config.toml
n_head = 1
n_kv_head = 1
vocab_size = 1024
norm = "layernorm"
attn_scale = 0.125
parallel_block = false
lr = 0.00088
final_lr_fraction = 0.0
steps = 9130
Each number is 128 + 24 x the weight over the matrix's rms, rounded and kept within 0 to 255. Layers, rows and columns count from 0. Numbers have three digits each.

# up: layer 2 MLP up, 192x64, rms 0.116, rows 58-104, columns 0-63
# down: layer 2 MLP down (transposed), 192x64, rms 0.0721, rows 58-103, columns 0-63
up58:101126116099174117117129104139080110113169119141160133105122140143151113130139137143148131140083110174152147147127049110149128122139117144114134123139146130078124161108166136139167108114144129
down58:191077183202079169133078167051223203097096106085098122128143129037085174168079092129104255122255212114096050060160216140094165147049162084119085140193036212255099134151000135071063178121100106
up59:090097170125131074074087104151167098071132130085151151096117174104108126175165112162138104113101155149066136113161132085161138168163127134134125137159137180102116138104152132119138127110086134
down59:128131195136128144138101149141134179122112153139119129122138120115112115109151130154126089129133122153176098179146084146150082138143103121225065106146127135126131116143111108102118098130110100
up60:154114125143130078137121097129125129116151110148177140098117151127162138112153143129157136135142111141131082104147125129161152105103150140072125136134132155127118125112121084144124104096192132
down60:137159140145150090126146123128127104123137118128154125166122175110154135154106124113105124134110112140122122142110106127135132082119129146125117153136170102140102102123129129121148120144121142
up61:141106156093131096113102148113097118125136091186155153088140119114134108133148150146110157135154095148089130122171076089148183095111088081101078105126155131146139143145149128126160164129188061
down61:101104114129132139102124109063118092115114117157117168136156157149168126107107139139138136078163121146078161076130103116114171160129094109120132134134127188098162158086147121123155126147134142
up62:141174170123104113101096152108114107102120132144148156115157155138099135152106125134099139101140113140143115156133089096152133142144095113139130138141127113138124153089140110113118116131160126
down62:135152150153118131134137136114102101137128141115162162119120160126114150110135117149110145124099123101120145125139093109127140135125133144131135108125112125145121140100127124162123146126109108
up63:125123115128130153120102117129122080127135111167127159132139102132136151104130125172118095130162128167117127099123114109122114143172137104085152139138131138125128112097109141155125125113137113
down63:142112138129125120132128126128119128110171156141155117132124145135123140167116118129148118139119137181128104111137122103131095123195117107150095158138143094107065122111139149122101119115122122
up64:104117109124122119138135116124089138122137134129121117127131123159119111130134128130128111136126144118140148132135121127137113121128115115130119144125141137106129135137179124155140109131134154
down64:147169154115097162127143137133152112147132111112148129122129118100112166126138133118135170154180153138095106107125088108118163138123142145116123101106098138157109153117084130115104152078139106
up65:112127095113106091085125157165133136173137108115118135121096161126116133138099148183120083142094130176085166104170126128148148084147094154122145184107078139110101155140131135125155158118110143
down65:118068141144090125090123155151108129127156123094171129096112212126120135112098133173124135095130138147143117085134128196185139094192122131141086135147116115126131113077121123093121116134128136
up66:129122129181156131143120153167104146109161102146167152136077109114104098132144117132120143129115130135130125113126116121162115108185091138134131122084149089168138132140121127125122128133162089
down66:136173140140128136134165129104152108146125152177093108147168083106137098155088121145121124135090088124125143144116092123114132152157120142139125113123163113129140102149122128131139128144123138
up67:120139113094157089113163104104132111125145079109157144115131122131104140090167136136091142172143126135147128133181121134168156123134158151113127126131145130125090124093122156091131108139181130
down67:144153141110168101125157136129131097137124093124149152065113131121127144100167098125143125138135149136130161120137119102112124100129135126093136135121137120138106141127121129143148127096153126
up68:145145147153135118133111110103121144103149128154151163092117102122133117129124127138138153136094100184117132146152095099104128111165116169113145133159127111108133156109124108122138134129148145
down68:160123145153124135113124086134133132087122157122156126135124122116132125124149115121127151140113104184112133108113107112158142101138108137112131127116156103132119119161147135157099122128124113
up69:126077139128126090124139091138098100118138077124156136097137140106100115153132129122169153138128139137144119131165132113115119121110118156116133130134130146150145169167134140094177152132111114
down69:110172146090144132096109154135116158158156152130136130171106123131113136156096109135095116106170090085134115148118135134167171153089137089157119143127159115109123153082136101112126124172131123
up70:100125141139139128119153132145089098113193106120159138124118129124141126125180118138133117101129086130122133110123126132136158131131128136122115151101151135109170130098137159094135128092127108
down70:136125131139146121090119128128125151111132131141106121132123121124114159080120122113086109137112139140133108180114110157108169151111107158145154146114156143096122125125144130115126143126124118
up71:159095118171140101089173156123164140111102086117124133060133117151105140139110152150100078102129164146143131161143109131145126117149145160101111089111147138130105153142118120124184141138144138
down71:148143137136145124113099139124158151065115113142155071094170111139135081113109184118112110166080136110138116125166139159191123164097153129101147122141141087124151106162109124151146108092092106
up72:121112129124143137107126151116110112141140149132114153110145097123135108167147129119125162145112101148135128134139120122148110125132136106111104127165108132133121150071111114127148115119124133
down72:146136121131105127123141118117110137131143107110133124114116151127128124143141130124116138126090134126129141109130135111125134142143143132136148126144160134111140148143129114126104121097119132
up73:093142122118136118107144106136151129104108146154128081106134219119122129151110145103160147158129132141143167094104113121142142084118123158165151136187131120100091140107134099113140170107111140
down73:142138140122131142147103188147119163073139153100106064158216056114129082108129150154121104075114123108124084150179107123156114192135130126137126132117130118125171114115115127134131092175098144
up74:110132115103186134131156115121117114156172122142159122142116115136156120119130124113131112107112089161149136119123103104136138135128161099125140095120142122102114153115164138139156113108121099
down74:143138080136091118108127129105151159118105117141079151167155128117120114123088130109140133113152146109151105080117137131120116137089126132147112139147159105140106149100080119135119133139170149
up75:094105103101135042078142073227127095127108121152130211056083133158173139089150149110088136171106058153149125146091097074120157143220128128108228189121215182059174145158113125136190117121166080
down75:118085052118145077105076106146099151091090109189102101166111137178190124187065130160111145102073130128138197212171159107153119128082050110179138135163100120155123102126164146122151095165135130
up76:136140160087119171124124127126121133084140088139146142094102107174152100124172117121111140146101126140135163117128127129099127143150093140097155128112174067154135127124136112114164131127148080
down76:123134136091168106136117117120124140068155103144070182143108143149140116133121123115083132089155106129141106098181156089139110164133162105132139150106167101120144138151123115156126124119118142
up77:115135147087142156072110127144136076089112090125086130133141176075111153135192123086177122145123142153156151124116118088121120102147097138146157133138129154100103097105127121141125116142144120
down77:147134149120085198164102134132141155124157153163048128134139152118161107154075105152156135086124114111110112144130086087160144112125116114139089075108145142127112101116111115174136078154084149
up78:177144137083110150088161140114110138111114112117119077111163216109116115149117163127108119084175101167132165155115112128147118146126108133098134151126103146091052137105138079128146136139170109
down78:150102136164147109112095161132146134074162111138117110140169146088094091132085158159110126119140078123122112111249098163152136155154107115149155106117111166127159133123159121129107097141140128
up79:106113119114146120122158168148135094182118145083101185146175134133065134155094123189141122100096143199138108086175105092131096089137108101167186104172162112125083135121097124117163122141135147
down79:160086150179153102152073182103122172076116150142088071145100170138150100154115126112133112134095124141129146109133064171122097161143068118159191105209139187096146107130080132121123137116126156
up80:112110113130120130136124096136094135114129139119127135115115120152126098126129117136145100127110127133164121129109118132135107122135109119132128152136171130124128121132163131164137102148148160
down80:156152144107099143115119143135172132103121137140109131125132129094140173149128112145114175125145137149098122135151124113134151140089139147126139098105057125172111133113094120077119163087099126
up81:148151098061126127120135146115108113140187084104117132107125138111188122130180198154145141086144130158139137121162139117134151149119128111147136188154147119138088124127139079118121135094130084
down81:120092108105121144125129184134126144110148114138150117159121138149091100107095131101086115126151084130116127141189110152169135111119150096166118161141138127118107168128116141083127122138138162
up82:114151113135111119135134132141107149142181072119116134124102195168102107136126128180123151114100147149122140110115099138170148092123115089126133122114122163113131128117135121084135122118113115
down82:115126123188122125137153140137139141153200107143132118132137172132141057139119150127125150081110135092151123123125116122129178130157111111144123114121144080098149113140153130118152108121093131
up83:124107122112153119123095099143137101151121152138124186109144150120130166110104084173159135104130124142119110161174090111156123098137149124130080149157141148098124107113130107134128145110189117
down83:153129132102193112104109110179113140129108102161150148088125102108123124130119102117171126116119131132122125106131102104122116062167110144165142158158161180117096103157123117126146152109153093
up84:134139136151152133150141106129112108111141130125130123115120109114129116116138104154161173127097112160138129118128130107119112100158144097139132133152131112140184160122107104130148110105127136
down84:126117125151110132109133152127128126121141130149137117131155121103127114113129141149107140115114143141121124151122131115107135147134143115111144129131151120108138118112141121122125122129105131
up85:089105139096134097163105115162119101147123105106106187094125114128146135120125161155079142158105110109155152143077120133119139172145162191128123123127161151120184158150117155107159117102169139
down85:088096127108117139125073102139117171105142135125116120150128115136163125161113151131132136149090125107106125134176138125151164129098129074158126139125138107147137101169120132088120114135150138
up86:125139149102093172126144139140117111111117142122077087096108154173119100120140172147180128126143127171110142116134110135195124131116116122069129156090156155099096126093146095123148130127149120
down86:149142138114114107125136129144126129130155102128112147130081124162102124099107165147123114113179136160133115119155117148152131159095096133100178130098132131126121115067153097132139146150081136
up87:131136132123131114143161119096159142111123135135146162100154119130155130127086122180148135149085132145108134154143113103135086120162148128099127117146144176113119143153128071102118128131145130
down87:156137139138152134134108152148139133092117164126137129104133145116107114132148101156122102160118112143123127123107125137144118128132127135109140124133148148106135128126131085143139127116126094
up88:150117075134160067134162138139094106123147096118149164129165097118168170111129143153089127158101116159137076118128105146083130163129114136107121126156130151153140108119117113121157142103167143
down88:120117105140198133102124168166126075116117140104168088139168116148128115158120108129139145053117103159160132086127155141094126134109131123123137123102166138107174106114146134156104119145117133
up89:106119145105159114135140119196145129186128081086139169179145079125071112121152075155112101091085145155136128118175092096130126103099080140103152137160169196136128114166100171106134110143132106
down89:118094145148121157173085158117121131105110188128116100160124098101152111194105156125175088149096078136140129118089101095134121123120124129135113141169105177184190109143105092159155130121092139
up90:154097116148155147104142137121145167097120120134134168118128137144103131146121138103138109131086137117116139112116100144103114105133183159105155086144173122142117140091131121104184108099144134
down90:125094130156173139146147148131128154111098132060143143098119124145118137102147133082138098163135133136156111083140138118140129122087137109110154131132091190095148102169127132107165119165119104
up91:105129167134158082134110138113098129179158115105111123117099148148146094173110164109169171149173105155138150123119118079145110156097110141143124129114117085128096168121139100115177148188097094
down91:127151140114167140146133119116105126141125125144171159127105118127117154138128125103127151107125151072138102119093103109124134099128129141146134168143125137096061134133147120177131119161152100
up92:110090119128144127132122092145118103105165103153120120122107138137128133151139158109164145124128144140120138124166133091152136128108130105095132120139098136129158131103107153107147115135116105
down92:143092132148157125129124130125123150132111100104134169134116148137147139154157073116135112130130093125156126096105146127153138134123144115141155129143133110093118139129107125119149103143154092
up93:157129128131131134120101088090109116074146094133136145114124154127098140163119121107142135148116150137132128141155128095106121111158111127131131148145152146128136138121121142116170111115129144
down93:112115150163145150132132119156130143133125116141129114096142155139124141102125098129126127109135127100144144099128138103137153143135136098135116150144115124112111127134117101132124125115124120
up94:118120081099140160136147134108121147129178105123104152109132123152164073106125129150130144096123107145139121132152108147122132142131122099097125120143143107133154120127128154111149133175144094
down94:148153150107099117115100137149103154121115131128097146134134125141137131116111128140158108092097128108153114124132108141170121123153140116124163134105114140155158117141115155106092121146128157
up95:154131133129119138121122138133164133135123125129113131138124132093130144136127129133117152127146122131099113128130133117106156134126147131118123114124089127143130132121070127101117157114126098
down95:127090094109107129123134135120091133125108136138096135124122151130115079147113107145129089138104153121146139153109178144143094107133105127125104174148180137130139104160164127154115094146160172
up96:104131113089129147109106106138124114101127120168104132113170143133110150111085149141118105132150089150155114124101124153133155147139101147113146127114150148126080137114120140134150138160137086
down96:158084130135144148126079124133137143127120104112129119129120138126159158159131110133109129128128124137152108109139113121145133106152129127135128118157123130151135131121123161100127121111098122
up97:125121103124147116135132126123098117143130128143156119127123129147138112143117125106148111128109134119117140152137126127126097131141126132129130140142163131114123113134176131147137109137129151
down97:156175152123109140111133140128144155146132143099131146129137143101116142111149107123150148129184102150120117112134095153143134140112168126116098097114099104124112163112057109090133139112122102
up98:078137107115141111116178130143097121139174104154172174093107111150165127119113153140148122152111106156140138147138067105129154149139135151107136129130120088094173127144148117131119122095106129
down98:160057149101101115116150150117142147113122070117094105108098141133099166157102088142107149101110204130135084100080179148092115129165131116131126186168159171149098121138128129089121138156098143
up99:105107103113149110130132093134083135125145122141132124109120138149132109140133126140148128140100151158146156147135078126132088121137107130116140135145165144095128144125170132147161108130150136
down99:170164177121098163131107161101179126136124127113127142130135139065129177159129125158129174124196098155102096107113126110108199145105167117123103098098053111186123131108010123101130154101114103
up100:159141176084146135080091073131131134110107145132169057153145166144145137033135120139149156160119118130141175106148129063101109103140142176148116161188127139081112135131136095113126112121147170
down100:098100167092131143188138150168150100157119125129130082136176118147182093043107147124148189048162115115112118105176145103142111149102132134134147083155131082125130126088143109171137077093092129
up101:144103122126158126144120124164116164157136139077151152128154101137129097136113125118128150123095083129164108129117123090113117145124134133080185118161126123127112123053108137133117092144112118
down101:112099130129138133131102136135130137120143138076101133126149155136126135138143123149122126170122111106131158133101120128104128147119129134108146080132130148108160103155125136110127132117110135
up102:128114123087116122161060147082140119148156127130080104113138139142114130135106141110139148188109124161122129124133105138149118162131136122153130137152123131130112164119136106133118130112129137
down102:147147095123144103101105118104135112131156140148119135120101133134127122130147151113151139129102161143128138095134120092139145180144125144144146111095111153084149129135150111116104121120095117
up103:095115145080185131095112126106118099104180132100110114115104137132125139105191144127124125109121118160150125150151130091182136146155099148103160101110128128128118117155118147142134117093159124
down103:129099140151128134125147123116123151114122148113122152083150142145138146114140130120122137134118111123153138141152158094147108140130104148119109131141123111135116158108128125104138125128105136
up104:095105144144142106121109097123131097122157151134153099110090131135147140131163123133165126171084096125130096118114095108135112107153131120113148129144164137108120145123162133122134121127072142